Weights of a small GPT-style language model, trained from scratch on English Wikipedia: tied embeddings.
Each number is 200 + 30 x the weight over its row's rms, rounded and kept within 0 to 999. Layers, rows and columns count from 0. The size before them is the row's rms in percent of the matrix's.

# layer 2 MLP up, 512x192, rms 0.204, rows 100-208, columns 128-191
099,183,183,168,228,179,238,221,213,162,156,189,165,154,163,227,133,176,223,203,205,187,230,186,179,225,186,156,246,182,218,229,207,215,162,187,225,208,214,224,177,272,208,234,207,211,184,269,191,207,170,206,157,186,168,192,219,214,189,234,190,181,208,194,186
111,240,200,244,191,192,179,178,196,176,246,214,229,185,186,226,180,142,245,193,203,231,243,201,209,163,181,181,239,189,158,183,135,166,193,213,238,201,212,146,180,180,195,231,205,232,231,162,178,198,237,188,233,244,148,249,206,159,226,209,206,194,236,162,253
104,192,128,231,149,149,248,239,207,248,226,202,239,209,169,180,185,208,244,185,222,188,178,231,245,142,167,189,158,150,244,210,231,186,216,220,259,190,220,233,229,202,197,223,232,195,254,261,209,221,218,129,218,173,199,196,182,228,215,204,202,164,200,178,154
097,197,214,137,232,180,201,240,236,220,207,188,199,240,178,153,176,202,193,241,232,238,180,245,225,197,202,168,149,235,248,195,168,171,231,161,184,227,137,155,160,167,207,233,198,167,244,215,177,217,196,150,213,229,197,221,261,179,197,167,209,211,215,211,160
103,148,201,214,203,187,197,252,212,197,161,209,221,175,138,138,168,184,208,210,165,223,204,168,256,198,227,257,183,165,179,224,152,282,210,205,187,183,212,202,124,194,207,176,249,197,178,204,183,206,208,218,219,178,176,214,213,194,192,139,201,224,163,167,166
100,222,198,147,170,204,208,205,232,206,225,206,224,181,240,157,173,194,172,228,176,169,209,229,194,221,239,146,230,177,221,139,198,161,189,197,149,195,166,227,166,178,230,211,217,202,216,212,174,188,124,164,187,204,208,207,313,200,191,200,264,225,238,227,198
100,199,161,226,226,179,143,161,222,133,214,165,179,153,250,192,199,168,203,242,207,170,236,176,183,237,137,255,178,207,221,187,179,152,176,203,225,143,193,201,196,189,172,158,168,211,213,220,195,248,203,155,148,237,200,190,237,207,183,218,216,230,245,209,224
098,200,204,228,175,257,172,251,222,182,176,189,187,204,222,191,230,216,195,149,193,191,199,198,179,217,253,225,235,191,202,192,209,232,220,195,202,173,154,219,205,224,200,236,229,218,154,153,183,152,180,225,166,223,211,161,166,207,148,134,222,135,164,200,183
086,239,154,217,240,222,160,196,230,255,206,175,162,222,234,256,220,213,208,193,174,212,258,275,172,192,231,217,182,195,265,158,178,257,215,199,198,209,174,182,217,237,220,219,235,206,249,232,158,252,249,207,198,175,178,205,161,244,200,202,228,159,231,247,196
101,161,187,177,165,206,199,189,190,211,161,196,144,222,211,204,180,183,294,187,214,210,216,228,233,213,183,149,202,129,259,195,228,191,218,234,200,167,208,218,213,149,210,222,177,188,198,218,175,189,218,221,207,169,210,189,210,182,209,170,185,258,184,201,277
099,214,223,221,266,240,176,174,222,189,188,176,205,182,227,199,175,239,217,213,175,177,226,201,241,165,230,182,169,195,222,236,168,139,214,249,226,133,207,204,160,177,162,223,217,222,210,195,216,170,250,187,192,171,177,166,231,246,208,200,197,222,192,215,182
101,229,199,153,187,209,189,182,146,250,219,221,149,147,213,200,175,222,188,198,244,202,230,207,221,239,210,184,159,218,203,221,186,216,190,206,194,212,220,228,166,150,213,165,226,133,206,236,191,218,138,230,157,205,191,209,205,209,205,171,199,234,140,174,192
084,221,201,214,159,222,107,229,181,186,180,228,160,197,221,242,217,196,212,190,199,152,128,206,196,188,172,218,232,199,194,183,230,184,206,176,157,176,207,183,212,239,181,178,180,184,205,228,231,164,180,192,226,207,142,187,151,235,167,216,222,236,198,162,198
081,196,241,159,180,202,232,203,193,240,173,157,177,232,213,232,185,192,234,152,211,213,185,205,264,204,173,218,208,174,173,204,204,249,209,173,179,170,177,229,193,206,237,191,217,183,211,153,211,221,224,229,159,187,218,157,224,184,248,180,249,176,196,254,214
091,235,196,212,188,183,228,209,189,206,138,152,192,212,198,194,208,238,232,126,155,207,187,215,193,191,197,169,225,176,293,205,164,201,256,187,190,200,181,227,162,199,216,206,207,210,199,172,185,200,226,239,168,248,207,190,166,178,222,193,143,225,167,139,200
095,212,192,156,205,238,181,201,235,205,182,187,228,176,194,188,245,221,255,186,151,194,263,187,207,208,201,217,197,246,168,208,197,218,203,255,197,223,179,134,195,172,215,241,220,234,115,204,146,127,166,185,165,187,226,203,178,171,161,243,179,177,226,189,208
097,198,187,180,210,226,224,206,167,176,226,172,198,197,262,195,184,213,253,251,231,195,127,232,205,174,210,236,187,194,189,196,176,202,174,181,212,208,246,123,221,193,227,180,229,190,237,191,217,225,222,189,253,194,200,188,217,153,163,175,210,182,157,225,214
108,235,162,173,186,175,212,174,204,181,148,142,213,188,160,252,133,227,185,219,251,162,174,182,220,205,234,225,248,241,199,182,210,157,252,212,183,246,192,168,186,199,226,254,247,208,185,181,218,226,164,189,241,199,218,216,194,229,220,181,224,164,201,215,169
109,189,188,179,214,194,241,141,218,178,196,192,185,173,191,206,216,182,205,217,180,215,198,216,196,163,180,106,181,269,255,176,263,226,171,226,155,219,180,197,236,190,213,208,195,214,217,170,194,281,183,119,211,171,227,110,228,199,201,170,220,220,193,214,179
097,172,149,187,212,184,194,133,210,209,192,160,204,174,133,217,240,191,169,225,224,191,178,193,197,146,208,225,157,236,154,215,191,202,202,192,214,226,242,197,240,185,191,184,206,172,177,143,174,256,236,168,192,206,179,133,147,200,187,193,216,182,219,180,173
090,194,203,208,168,172,149,213,125,197,143,229,181,174,231,164,210,265,221,200,156,247,285,219,157,231,223,215,209,185,226,213,192,182,202,165,248,180,261,258,196,217,188,207,223,208,218,199,225,187,196,197,237,219,174,230,217,264,207,206,150,211,196,208,230
098,189,171,153,241,149,202,172,223,179,194,166,197,156,195,232,246,234,248,221,230,157,205,233,164,179,213,212,212,180,207,215,256,239,154,177,175,182,191,214,188,183,193,173,169,180,157,238,182,202,193,257,245,237,224,245,262,200,238,179,226,204,201,169,160
088,210,208,183,210,164,187,204,211,187,186,236,175,153,220,229,207,157,237,232,174,222,241,194,228,241,201,231,183,133,208,220,213,246,168,184,102,176,207,221,184,215,179,197,192,234,221,186,238,242,164,201,190,218,176,183,200,213,185,211,186,216,200,251,230
108,161,194,222,118,167,224,136,188,166,214,182,198,168,160,237,166,242,195,235,186,214,218,213,162,192,233,288,214,212,205,240,164,204,246,237,166,173,173,210,191,234,194,193,202,180,205,192,206,225,199,230,201,192,232,156,192,204,194,191,134,223,260,184,166
098,184,176,206,199,187,251,210,244,216,174,144,149,192,246,230,165,151,223,203,225,201,210,175,196,171,173,215,269,194,213,206,222,156,179,173,188,254,200,180,236,191,204,230,231,255,217,145,232,163,172,156,202,180,220,160,199,204,194,205,259,165,179,226,224
101,163,205,147,197,205,182,184,188,160,188,217,196,219,201,202,226,154,191,249,196,159,153,206,175,129,186,201,221,178,219,114,242,234,207,248,238,177,212,188,217,220,184,181,189,210,232,202,180,191,145,177,225,197,180,197,165,160,196,187,189,219,177,198,157
107,190,202,189,228,219,231,198,217,162,174,207,253,189,193,220,186,231,222,242,140,207,207,160,177,198,218,189,228,238,172,190,174,228,217,232,183,195,231,220,190,179,251,195,220,186,211,187,189,237,180,190,235,241,223,150,204,198,195,212,207,254,200,214,253
105,236,233,196,223,225,207,196,202,178,128,189,202,230,175,183,145,180,224,200,214,193,185,184,201,224,246,197,207,221,223,209,184,193,220,221,144,194,207,241,122,230,231,211,218,242,198,172,222,203,205,209,235,165,217,203,162,246,205,277,184,231,266,219,256
099,155,177,217,186,218,182,234,197,216,152,233,160,128,198,188,182,195,216,238,206,200,200,226,220,244,219,196,169,146,172,185,228,266,192,191,249,184,221,145,224,142,167,202,180,223,205,213,197,234,203,200,196,171,221,147,217,247,219,173,191,201,217,182,231
107,152,197,216,244,247,200,222,220,225,189,214,216,174,282,180,160,219,262,197,234,196,236,223,260,226,255,251,156,208,203,160,192,228,187,207,200,231,185,188,154,171,168,169,232,203,172,188,232,242,185,228,193,151,182,226,155,180,194,160,193,216,184,153,234
096,133,171,198,246,172,229,168,130,168,201,188,167,234,196,214,198,217,246,143,161,175,190,188,158,219,184,207,190,196,155,211,235,231,204,168,229,229,240,172,205,206,190,245,194,206,254,187,193,205,191,110,208,174,221,174,208,147,214,222,161,166,148,172,188
093,204,245,242,175,204,186,215,199,161,176,223,159,171,178,209,225,243,228,233,239,138,187,184,162,160,197,196,196,168,162,245,211,171,193,162,177,152,130,165,208,222,225,179,209,202,180,222,204,248,190,219,112,200,196,204,178,214,210,176,259,178,115,182,183
093,249,215,195,237,232,185,207,197,182,195,220,207,226,231,213,239,185,177,183,204,233,241,215,208,179,217,174,158,192,230,185,129,198,174,232,192,166,192,211,247,214,226,213,140,186,159,217,209,207,231,221,215,172,189,237,191,206,161,176,200,237,183,206,195
107,158,256,169,198,231,190,142,222,233,215,161,224,181,194,205,215,133,222,237,242,205,159,222,181,163,191,276,209,190,164,226,246,197,175,179,190,212,194,192,177,181,218,194,167,152,172,187,233,207,242,268,157,226,251,160,189,221,231,136,200,190,166,197,160
098,191,212,163,204,203,150,176,189,176,194,166,190,168,192,179,199,137,194,192,154,216,157,203,199,163,225,212,184,229,229,205,218,231,148,228,169,155,233,153,189,179,193,122,171,220,199,203,190,153,154,188,199,210,152,201,178,173,219,161,187,218,222,210,182
099,174,205,214,141,239,196,189,174,216,184,202,187,181,172,184,246,245,153,167,156,196,203,159,182,254,148,153,227,226,182,221,152,208,225,195,181,266,195,179,163,238,204,202,165,228,193,203,190,149,127,164,184,259,254,239,199,165,181,196,195,258,184,196,190
081,265,196,229,172,233,187,169,213,186,178,242,207,197,160,169,269,243,213,220,229,230,208,214,161,175,207,179,192,186,243,193,149,168,225,175,241,233,203,185,212,214,182,252,228,222,219,232,194,262,225,220,178,173,230,217,171,184,189,193,215,207,161,170,215
101,157,223,203,171,192,300,209,186,186,233,212,191,246,190,155,213,201,156,179,224,272,231,230,160,232,202,254,215,197,157,221,205,226,182,222,226,228,198,261,235,145,213,205,191,215,148,271,176,215,184,208,185,199,135,192,128,211,232,163,214,228,202,226,164
097,228,174,191,232,196,197,204,186,188,219,146,265,189,186,244,168,242,241,199,186,168,153,261,209,204,228,207,228,208,221,232,230,166,261,203,213,188,193,193,207,212,246,181,161,229,225,231,164,203,167,156,167,201,222,207,208,175,134,204,222,219,179,195,154
103,229,220,199,155,243,188,172,230,216,224,224,209,171,244,236,174,171,223,239,250,213,218,174,192,147,223,157,173,199,144,185,171,208,183,249,149,205,221,229,225,218,217,213,205,214,210,193,194,178,184,205,252,175,150,208,215,230,200,165,230,192,206,204,268
120,147,178,220,123,191,222,194,235,237,223,136,183,197,204,201,159,211,202,198,201,199,222,176,195,284,257,167,159,185,216,153,217,187,191,142,217,172,250,257,232,148,209,213,199,162,210,149,197,217,217,276,211,187,239,172,198,194,246,183,160,224,195,193,184
100,183,173,199,151,217,192,189,205,157,156,215,274,228,219,192,156,187,222,194,170,180,199,247,187,207,247,166,220,198,201,261,201,197,207,204,190,222,205,247,169,181,209,202,229,209,164,199,235,208,191,187,183,192,170,215,228,207,241,169,215,169,251,229,269
101,258,212,197,212,219,171,244,226,306,259,218,182,163,249,211,244,177,225,193,213,217,199,177,216,199,196,187,225,181,241,195,191,195,183,209,195,191,211,242,248,133,206,178,156,178,222,255,226,255,220,199,240,230,243,148,178,200,177,192,174,195,218,202,226
096,86,193,147,197,203,215,204,169,192,194,229,216,257,187,169,206,172,227,172,160,176,211,190,208,202,175,143,191,215,223,197,203,243,197,238,197,186,176,129,225,193,164,219,192,228,163,188,186,156,223,247,234,192,258,241,219,189,219,196,205,214,216,219,215
098,192,221,210,163,190,190,265,229,228,197,215,202,170,166,213,135,191,194,223,157,209,187,236,225,214,122,145,205,221,234,240,199,195,181,224,149,194,231,211,229,151,127,195,215,225,199,179,217,222,177,222,187,224,205,195,158,220,199,184,199,205,145,211,205
110,222,205,165,209,230,236,192,170,182,206,218,175,160,210,191,219,180,214,192,173,233,182,187,226,228,235,224,169,192,168,222,174,251,200,230,213,184,168,173,230,210,204,194,176,151,173,148,242,226,137,311,142,154,197,137,192,200,222,198,201,197,174,194,162
104,205,186,192,264,175,228,222,190,269,251,135,190,173,202,236,156,168,184,177,183,212,192,191,233,181,211,230,204,187,186,234,220,190,208,195,196,219,184,207,184,162,229,164,249,194,238,229,220,219,205,260,178,179,224,182,186,181,195,162,204,228,166,132,256
094,178,244,230,233,149,193,217,167,179,127,220,199,172,187,174,193,173,188,238,159,194,199,188,146,184,229,157,159,205,193,185,246,199,232,130,231,202,202,158,199,226,195,214,183,192,184,179,172,215,163,225,199,197,204,187,239,183,221,196,213,241,192,230,218
103,174,180,175,199,163,146,184,191,214,212,158,202,171,248,200,160,181,224,247,218,171,242,231,151,265,222,158,206,201,248,185,240,181,189,163,249,168,209,197,202,169,170,220,169,201,208,208,153,290,238,160,152,218,160,168,206,202,226,211,230,211,152,208,229
099,238,211,170,139,196,165,203,270,150,196,227,149,202,186,218,186,206,182,149,213,210,215,179,203,187,223,176,222,213,181,240,122,232,217,205,205,246,207,198,185,183,231,213,202,200,186,209,232,236,196,166,186,218,191,204,186,191,210,185,237,224,248,220,189
097,183,201,191,245,179,217,263,181,192,229,154,188,160,193,174,173,185,149,223,218,176,201,221,181,204,247,195,198,199,218,187,205,194,195,200,188,271,194,185,215,197,171,226,189,132,202,176,174,230,181,147,189,198,187,207,219,224,204,175,229,221,191,293,229
101,236,168,181,216,214,200,178,199,185,214,248,191,210,185,211,166,237,196,207,140,198,156,144,155,166,156,208,212,178,284,196,236,262,246,252,189,228,205,172,163,255,228,215,158,158,195,226,158,205,194,203,189,174,234,234,231,230,213,246,173,200,233,214,229
103,164,195,194,175,193,214,201,195,229,188,256,211,197,214,182,187,183,160,236,153,202,212,149,155,254,236,169,206,194,199,235,212,224,182,202,239,166,203,210,161,162,190,234,186,154,254,221,163,169,238,197,180,220,160,256,234,182,189,187,263,225,230,182,195
096,219,223,203,161,228,172,181,182,227,208,104,186,204,169,229,194,186,174,176,214,206,196,239,213,188,212,159,179,176,231,177,212,242,210,198,218,196,169,182,168,210,241,168,247,220,232,236,179,232,204,215,128,235,205,165,195,155,176,178,205,156,179,174,179
096,150,168,165,221,164,248,209,209,178,216,278,182,234,164,205,186,270,180,243,226,218,213,120,228,209,257,200,210,177,182,223,218,170,195,147,231,196,241,191,216,208,154,285,180,226,196,201,182,184,238,153,177,205,196,241,200,185,201,191,208,198,162,187,164
096,186,165,177,191,230,142,190,241,198,175,204,205,169,180,264,182,164,165,206,214,192,238,207,217,184,300,213,153,217,179,185,237,188,136,229,159,203,200,198,184,190,159,199,256,201,205,189,193,183,201,175,198,178,173,183,193,183,184,179,169,166,194,197,168
101,165,205,201,195,247,168,197,230,221,238,188,223,218,144,142,207,220,142,170,249,227,226,187,223,257,154,222,161,218,167,234,222,219,199,194,242,211,225,184,190,263,227,228,256,193,261,166,168,229,194,232,191,180,223,233,186,184,214,179,220,201,167,153,164
106,153,244,176,161,179,208,175,232,182,207,223,254,192,221,266,206,212,178,201,211,204,172,172,191,176,185,168,219,218,199,205,204,244,190,200,218,177,236,214,166,190,181,201,215,108,270,204,158,161,189,180,209,238,210,201,215,184,183,196,243,187,222,191,179
088,191,219,199,246,208,219,222,185,166,201,246,158,209,182,159,202,167,147,216,240,196,244,211,217,220,202,211,190,155,178,213,153,208,213,190,205,241,184,272,134,177,252,219,191,180,191,186,206,217,246,248,170,122,161,180,186,201,150,235,177,165,167,153,204
103,180,256,202,153,126,150,208,211,270,215,243,180,220,190,186,191,209,224,155,225,158,174,190,210,274,189,192,253,213,239,158,235,173,184,231,236,191,220,192,216,174,177,176,159,133,184,210,179,135,188,176,216,206,205,185,193,188,211,220,191,163,185,248,153
091,208,204,193,187,157,186,181,213,211,223,257,224,229,166,221,221,194,126,213,196,223,215,172,251,147,199,179,159,261,158,154,172,180,194,197,169,174,178,207,115,184,196,174,245,143,184,235,170,197,230,229,206,211,246,243,199,209,228,262,208,186,186,188,194
096,205,210,252,224,223,181,236,205,221,191,188,240,189,223,156,185,222,136,257,198,201,194,209,184,161,210,219,199,200,268,214,205,140,203,195,193,179,189,153,212,206,143,205,191,186,203,190,146,184,234,225,219,190,180,168,159,192,137,208,171,236,215,169,188
101,254,197,210,215,186,149,182,146,240,203,179,172,218,261,234,188,183,242,241,230,143,227,196,270,235,169,193,218,223,168,191,235,215,200,161,193,220,192,179,179,207,210,197,210,253,237,270,212,231,165,218,167,183,191,208,196,251,221,215,181,218,219,207,209
116,210,235,179,241,163,227,208,215,194,188,172,170,254,225,203,239,250,180,209,173,219,188,213,184,202,179,229,191,214,226,215,169,170,258,271,128,233,135,151,187,176,258,223,216,244,186,210,206,194,228,251,197,219,209,236,257,190,205,202,268,235,198,163,239
096,178,234,215,199,200,192,203,192,174,232,174,153,238,189,188,235,245,220,144,244,247,218,255,147,226,252,144,202,172,212,180,217,199,186,225,215,227,183,173,244,184,211,182,220,167,188,189,146,198,212,216,218,172,197,211,264,242,199,201,162,191,232,164,185
097,238,216,213,200,186,167,160,179,202,211,214,180,239,219,205,226,196,208,179,236,144,203,234,155,165,161,234,238,272,164,188,192,205,209,147,207,239,224,239,215,252,218,258,286,195,202,198,234,199,191,163,230,159,151,164,181,254,239,233,230,160,212,184,169
035,207,207,282,191,196,176,225,235,196,190,178,202,191,203,234,216,191,204,214,203,216,217,258,212,234,218,265,174,163,287,207,162,232,188,191,262,218,193,215,189,176,225,216,208,186,197,226,230,201,218,160,210,193,208,252,228,198,216,182,147,182,197,196,215
100,223,203,198,244,204,211,140,227,188,225,176,170,231,217,258,176,216,252,229,180,212,225,178,214,165,199,261,186,197,211,248,229,247,144,166,191,152,220,153,239,181,221,167,202,193,198,244,208,237,173,235,205,193,260,232,224,221,248,203,222,218,178,208,222
109,249,193,149,254,161,238,186,197,208,193,191,189,166,172,149,170,204,209,218,180,183,194,187,265,224,186,185,157,230,218,217,256,194,176,210,206,211,208,169,205,223,224,181,187,169,239,231,203,176,222,182,208,237,190,149,251,243,242,175,163,209,220,189,158
094,168,228,238,165,218,211,218,183,237,211,181,215,217,216,186,209,239,158,208,228,189,213,157,202,214,189,222,270,160,198,218,204,211,207,189,160,232,220,217,242,251,212,190,239,228,192,175,174,182,217,240,187,141,217,183,249,178,194,221,224,185,178,232,179
102,233,238,185,158,202,274,181,209,159,179,153,245,135,215,247,246,247,195,219,168,214,208,198,195,161,205,154,172,158,194,216,190,193,177,204,195,193,212,231,214,185,224,206,216,207,245,196,212,161,198,167,229,201,165,223,196,200,186,199,210,186,200,242,169
101,159,219,195,190,144,183,247,249,214,265,176,156,198,183,210,194,224,199,191,171,215,154,177,211,151,220,188,232,151,228,187,150,222,220,222,178,149,191,175,205,210,213,201,234,178,204,148,179,206,202,220,191,148,263,210,182,171,209,218,178,164,148,209,208
102,218,177,233,142,213,192,188,193,164,212,163,196,206,169,188,279,186,201,199,233,153,247,199,213,200,207,154,194,179,195,251,172,236,163,213,174,203,211,194,235,168,215,184,250,178,191,218,192,177,184,201,202,190,185,175,208,217,230,169,250,168,203,182,207
099,154,211,179,240,217,157,198,217,218,207,182,156,197,207,180,202,151,228,222,263,169,255,230,192,209,185,210,195,272,182,191,228,204,205,255,181,225,211,233,234,204,163,153,183,251,237,189,223,173,180,196,208,186,210,162,198,201,264,190,139,193,213,199,214
097,222,185,217,282,183,217,198,175,214,164,255,171,216,165,228,218,147,223,150,253,215,171,214,206,239,214,249,189,210,164,208,160,182,160,194,182,169,248,204,195,177,231,157,204,159,200,212,200,184,219,189,223,141,151,204,240,203,196,211,171,219,185,224,273
096,183,189,174,178,214,217,215,168,195,237,248,226,177,204,194,223,234,228,219,179,200,152,214,234,175,198,190,203,193,240,245,250,189,147,197,163,189,197,216,211,217,196,208,173,131,164,251,184,213,182,180,197,211,177,186,187,194,193,181,202,168,207,215,172
102,238,225,186,186,206,213,201,240,167,254,214,215,180,244,182,196,227,216,230,172,213,250,225,201,232,184,188,222,192,179,221,205,182,212,204,180,172,245,216,216,198,249,178,179,250,170,172,206,187,265,198,181,129,207,185,210,211,219,215,250,195,223,209,150
095,234,130,193,164,207,200,169,260,218,201,157,151,186,217,208,131,237,245,177,178,239,220,160,174,198,214,230,191,209,166,202,169,199,213,204,175,268,158,209,145,149,207,214,200,189,212,240,226,219,150,220,168,229,144,208,183,203,132,167,205,250,173,240,194
110,177,189,242,206,141,176,152,174,199,207,133,206,199,216,213,189,220,146,170,194,201,216,161,153,198,154,164,195,245,186,171,180,199,245,202,253,223,223,251,157,181,172,272,237,219,184,231,237,173,185,216,247,190,210,186,194,184,226,244,188,190,184,169,261
099,248,225,208,169,179,155,272,225,227,140,206,176,185,194,203,186,183,171,194,206,271,138,178,164,216,174,167,225,208,215,181,162,217,227,196,157,220,255,211,235,228,209,160,174,204,218,244,200,176,204,173,164,212,201,185,154,214,231,199,188,201,221,206,210
096,125,171,228,234,201,209,189,171,236,224,194,185,203,199,208,190,210,218,137,214,201,188,169,205,172,208,268,140,190,217,185,153,211,245,281,246,216,200,200,217,207,246,197,157,140,235,153,237,211,153,207,174,213,186,176,245,253,198,169,171,237,200,255,197
098,177,219,156,253,191,232,217,250,173,186,224,244,227,219,162,221,203,127,214,187,209,192,153,182,204,202,177,175,141,201,231,226,185,216,178,205,229,185,164,191,163,150,221,231,249,210,236,208,178,212,216,243,172,235,203,216,221,201,187,157,217,209,188,209
109,210,229,173,263,112,198,210,173,276,171,182,243,254,194,208,157,196,186,204,184,221,251,152,198,200,174,205,192,219,203,184,202,187,253,196,252,209,234,199,231,182,220,192,199,161,238,176,193,98,216,197,215,197,248,181,243,180,192,211,195,192,201,184,198
085,196,205,185,192,206,181,128,195,98,193,218,201,172,244,185,227,211,202,166,157,211,202,187,201,222,234,223,165,203,227,228,213,212,220,263,207,254,167,157,230,219,259,116,189,182,190,219,184,200,162,208,205,220,175,237,195,199,151,216,176,188,217,173,201
100,214,222,238,218,206,209,235,170,204,221,213,206,209,240,153,214,200,190,223,196,261,181,154,199,210,177,255,193,223,175,213,263,217,168,214,205,216,200,175,210,209,184,217,208,212,223,182,195,197,146,226,164,205,238,157,175,288,161,213,221,186,212,211,232
099,196,199,167,200,217,193,228,207,210,200,229,215,212,218,191,201,240,213,226,142,189,188,159,149,203,238,240,177,196,217,201,221,223,210,227,251,127,202,208,188,215,224,258,207,190,196,202,205,224,238,170,180,167,161,131,163,189,146,136,204,125,207,270,171
107,263,194,203,194,154,145,174,181,233,224,220,168,176,155,172,175,217,230,260,207,195,177,160,263,232,234,209,201,149,177,214,177,245,168,205,217,199,153,198,179,187,219,160,203,155,162,217,206,198,229,267,186,156,138,160,188,184,213,173,176,217,186,196,173
101,165,209,208,226,227,217,181,185,232,178,218,177,152,203,235,176,230,221,216,192,226,222,229,185,235,153,208,193,198,196,187,188,210,209,213,193,234,138,207,196,233,202,200,255,194,216,197,204,175,202,249,197,254,197,202,190,208,231,154,251,197,224,244,234
108,186,240,214,189,216,235,192,156,220,181,202,208,219,190,188,212,160,197,215,218,171,205,210,195,216,157,197,247,195,221,199,186,160,222,136,242,169,197,197,208,175,208,158,172,202,213,175,131,184,136,204,198,224,139,246,208,177,179,127,182,267,173,157,247
093,212,206,229,161,204,220,224,256,203,173,191,204,296,200,188,207,189,241,175,176,207,190,192,201,196,199,201,237,224,226,221,192,186,195,257,195,238,240,175,193,170,223,174,197,174,202,98,214,182,220,187,220,227,212,205,159,200,210,252,194,191,137,197,193
095,164,187,198,271,211,270,229,210,184,175,249,253,174,224,202,240,185,195,224,174,122,245,179,202,218,214,218,216,152,177,217,185,196,145,188,139,201,167,211,204,146,220,202,152,182,162,218,164,215,174,145,180,189,173,221,190,173,205,228,244,190,197,191,160
104,201,185,180,197,155,191,159,211,210,169,195,211,238,180,178,211,212,150,262,202,129,158,151,203,190,268,154,202,162,243,198,172,211,196,250,177,208,207,181,218,173,176,228,193,209,139,153,249,175,185,243,199,158,165,213,215,169,213,217,201,253,193,238,209
094,185,197,163,222,179,211,181,218,167,192,212,243,170,164,174,198,196,222,242,172,140,157,188,189,212,209,209,202,173,189,145,222,245,178,236,158,228,189,170,254,242,171,179,208,167,249,234,240,180,182,154,219,213,205,243,231,177,216,220,162,221,165,180,222
102,237,201,213,165,202,196,214,216,220,151,172,209,181,232,202,177,232,197,237,197,174,219,216,180,250,187,193,237,189,165,201,181,177,203,256,154,225,208,253,208,220,172,220,173,192,283,183,196,226,239,171,157,229,216,174,206,248,215,177,207,221,150,235,168
087,180,180,237,195,153,179,203,157,184,178,150,252,167,251,183,174,170,157,185,169,193,181,221,225,203,252,200,229,224,191,165,188,195,176,191,199,191,242,209,204,195,196,208,167,237,176,198,202,171,184,155,235,151,168,159,247,195,199,239,256,164,196,216,195
069,230,233,199,177,210,214,196,179,233,252,185,215,224,230,218,233,190,212,229,154,185,173,214,192,139,223,180,217,176,174,193,218,207,189,205,171,228,247,205,220,196,241,222,180,124,166,214,192,120,210,248,218,180,254,212,236,268,208,227,178,208,176,140,188
104,236,212,219,236,189,186,259,167,211,155,189,160,191,211,193,182,166,185,201,220,208,208,231,149,166,218,196,207,202,183,194,171,172,190,260,214,274,203,163,149,203,165,211,195,159,210,176,172,238,204,147,236,194,247,163,183,231,169,207,179,153,202,189,210
102,222,197,267,239,217,189,243,181,167,177,241,206,240,186,214,208,140,161,226,229,152,188,115,209,210,194,191,208,209,215,157,167,257,220,206,210,150,204,174,163,172,149,179,171,178,187,113,200,220,195,199,208,256,218,172,175,192,184,236,208,224,180,228,193
104,218,184,222,166,161,222,180,226,235,193,174,207,163,212,191,207,168,228,189,207,197,196,164,204,211,217,163,216,261,183,229,198,149,187,257,199,248,170,208,187,212,213,206,203,160,221,196,214,218,195,224,150,219,192,118,195,234,167,192,218,211,199,226,210
091,200,234,195,152,162,218,242,198,194,152,262,179,267,203,243,245,209,161,163,189,255,230,203,178,204,168,174,209,249,207,212,197,170,194,174,181,193,194,200,205,206,226,265,183,161,192,151,211,168,229,221,189,215,264,156,129,194,218,206,168,211,218,206,139
092,165,205,181,233,253,136,182,163,177,156,192,187,246,192,146,180,188,167,153,234,229,227,179,211,205,231,196,230,183,238,169,210,189,188,161,199,177,221,204,153,175,181,261,187,217,188,227,195,163,304,169,188,189,191,178,204,199,197,259,231,162,241,204,187
091,168,227,182,190,156,189,249,181,189,197,234,194,188,241,134,200,180,198,180,240,200,184,207,204,263,188,151,212,200,161,230,215,226,235,195,216,231,156,175,213,207,187,237,229,269,152,223,196,197,165,207,190,263,203,201,188,189,151,162,212,154,176,166,269
096,161,242,205,202,263,205,192,143,204,174,213,221,198,245,199,245,209,160,205,197,265,156,187,173,223,265,263,183,214,203,199,203,232,223,164,215,219,215,230,165,185,147,147,164,196,197,220,251,250,241,157,240,200,219,189,140,196,222,157,174,204,182,206,172
105,150,172,188,229,211,264,190,173,245,236,221,167,188,187,236,153,219,151,231,173,160,172,193,190,147,203,229,147,178,199,219,172,206,195,247,130,200,235,154,203,180,173,170,143,191,158,196,187,160,191,241,178,243,182,216,223,211,216,245,247,185,226,132,204
103,198,183,167,166,182,137,264,248,179,217,223,223,256,167,145,209,216,202,205,150,170,146,181,185,138,159,223,210,221,181,196,227,202,180,273,195,231,196,217,160,251,232,210,210,148,149,201,162,179,226,208,171,215,209,179,177,185,147,199,191,251,222,175,223
103,231,222,256,194,147,211,213,212,233,185,181,220,249,232,173,212,180,215,231,230,244,196,223,225,182,197,275,210,225,179,224,205,223,211,241,258,191,237,190,219,224,231,202,194,181,227,202,198,239,196,212,139,171,197,182,174,164,172,204,232,234,213,196,181
097,186,154,245,265,188,247,189,172,218,246,234,233,223,161,185,166,207,166,215,228,195,266,204,176,201,188,200,193,186,241,187,186,146,201,167,230,179,236,159,146,186,191,224,243,185,186,215,239,179,174,195,227,222,156,244,247,255,195,170,256,222,208,233,186
099,193,147,214,153,181,168,194,211,139,200,181,221,158,157,173,182,178,184,201,168,158,254,216,186,225,158,171,220,164,174,175,143,205,204,151,206,170,236,203,204,222,191,194,211,199,229,221,228,194,224,184,242,152,239,212,170,299,147,243,155,211,228,201,135
102,180,188,237,233,246,203,195,188,188,243,185,178,156,189,179,180,235,244,270,206,208,246,216,168,223,172,239,180,194,189,180,180,189,140,234,157,194,181,161,214,213,181,214,234,199,196,261,218,250,157,197,164,235,233,179,282,173,243,232,197,261,212,229,141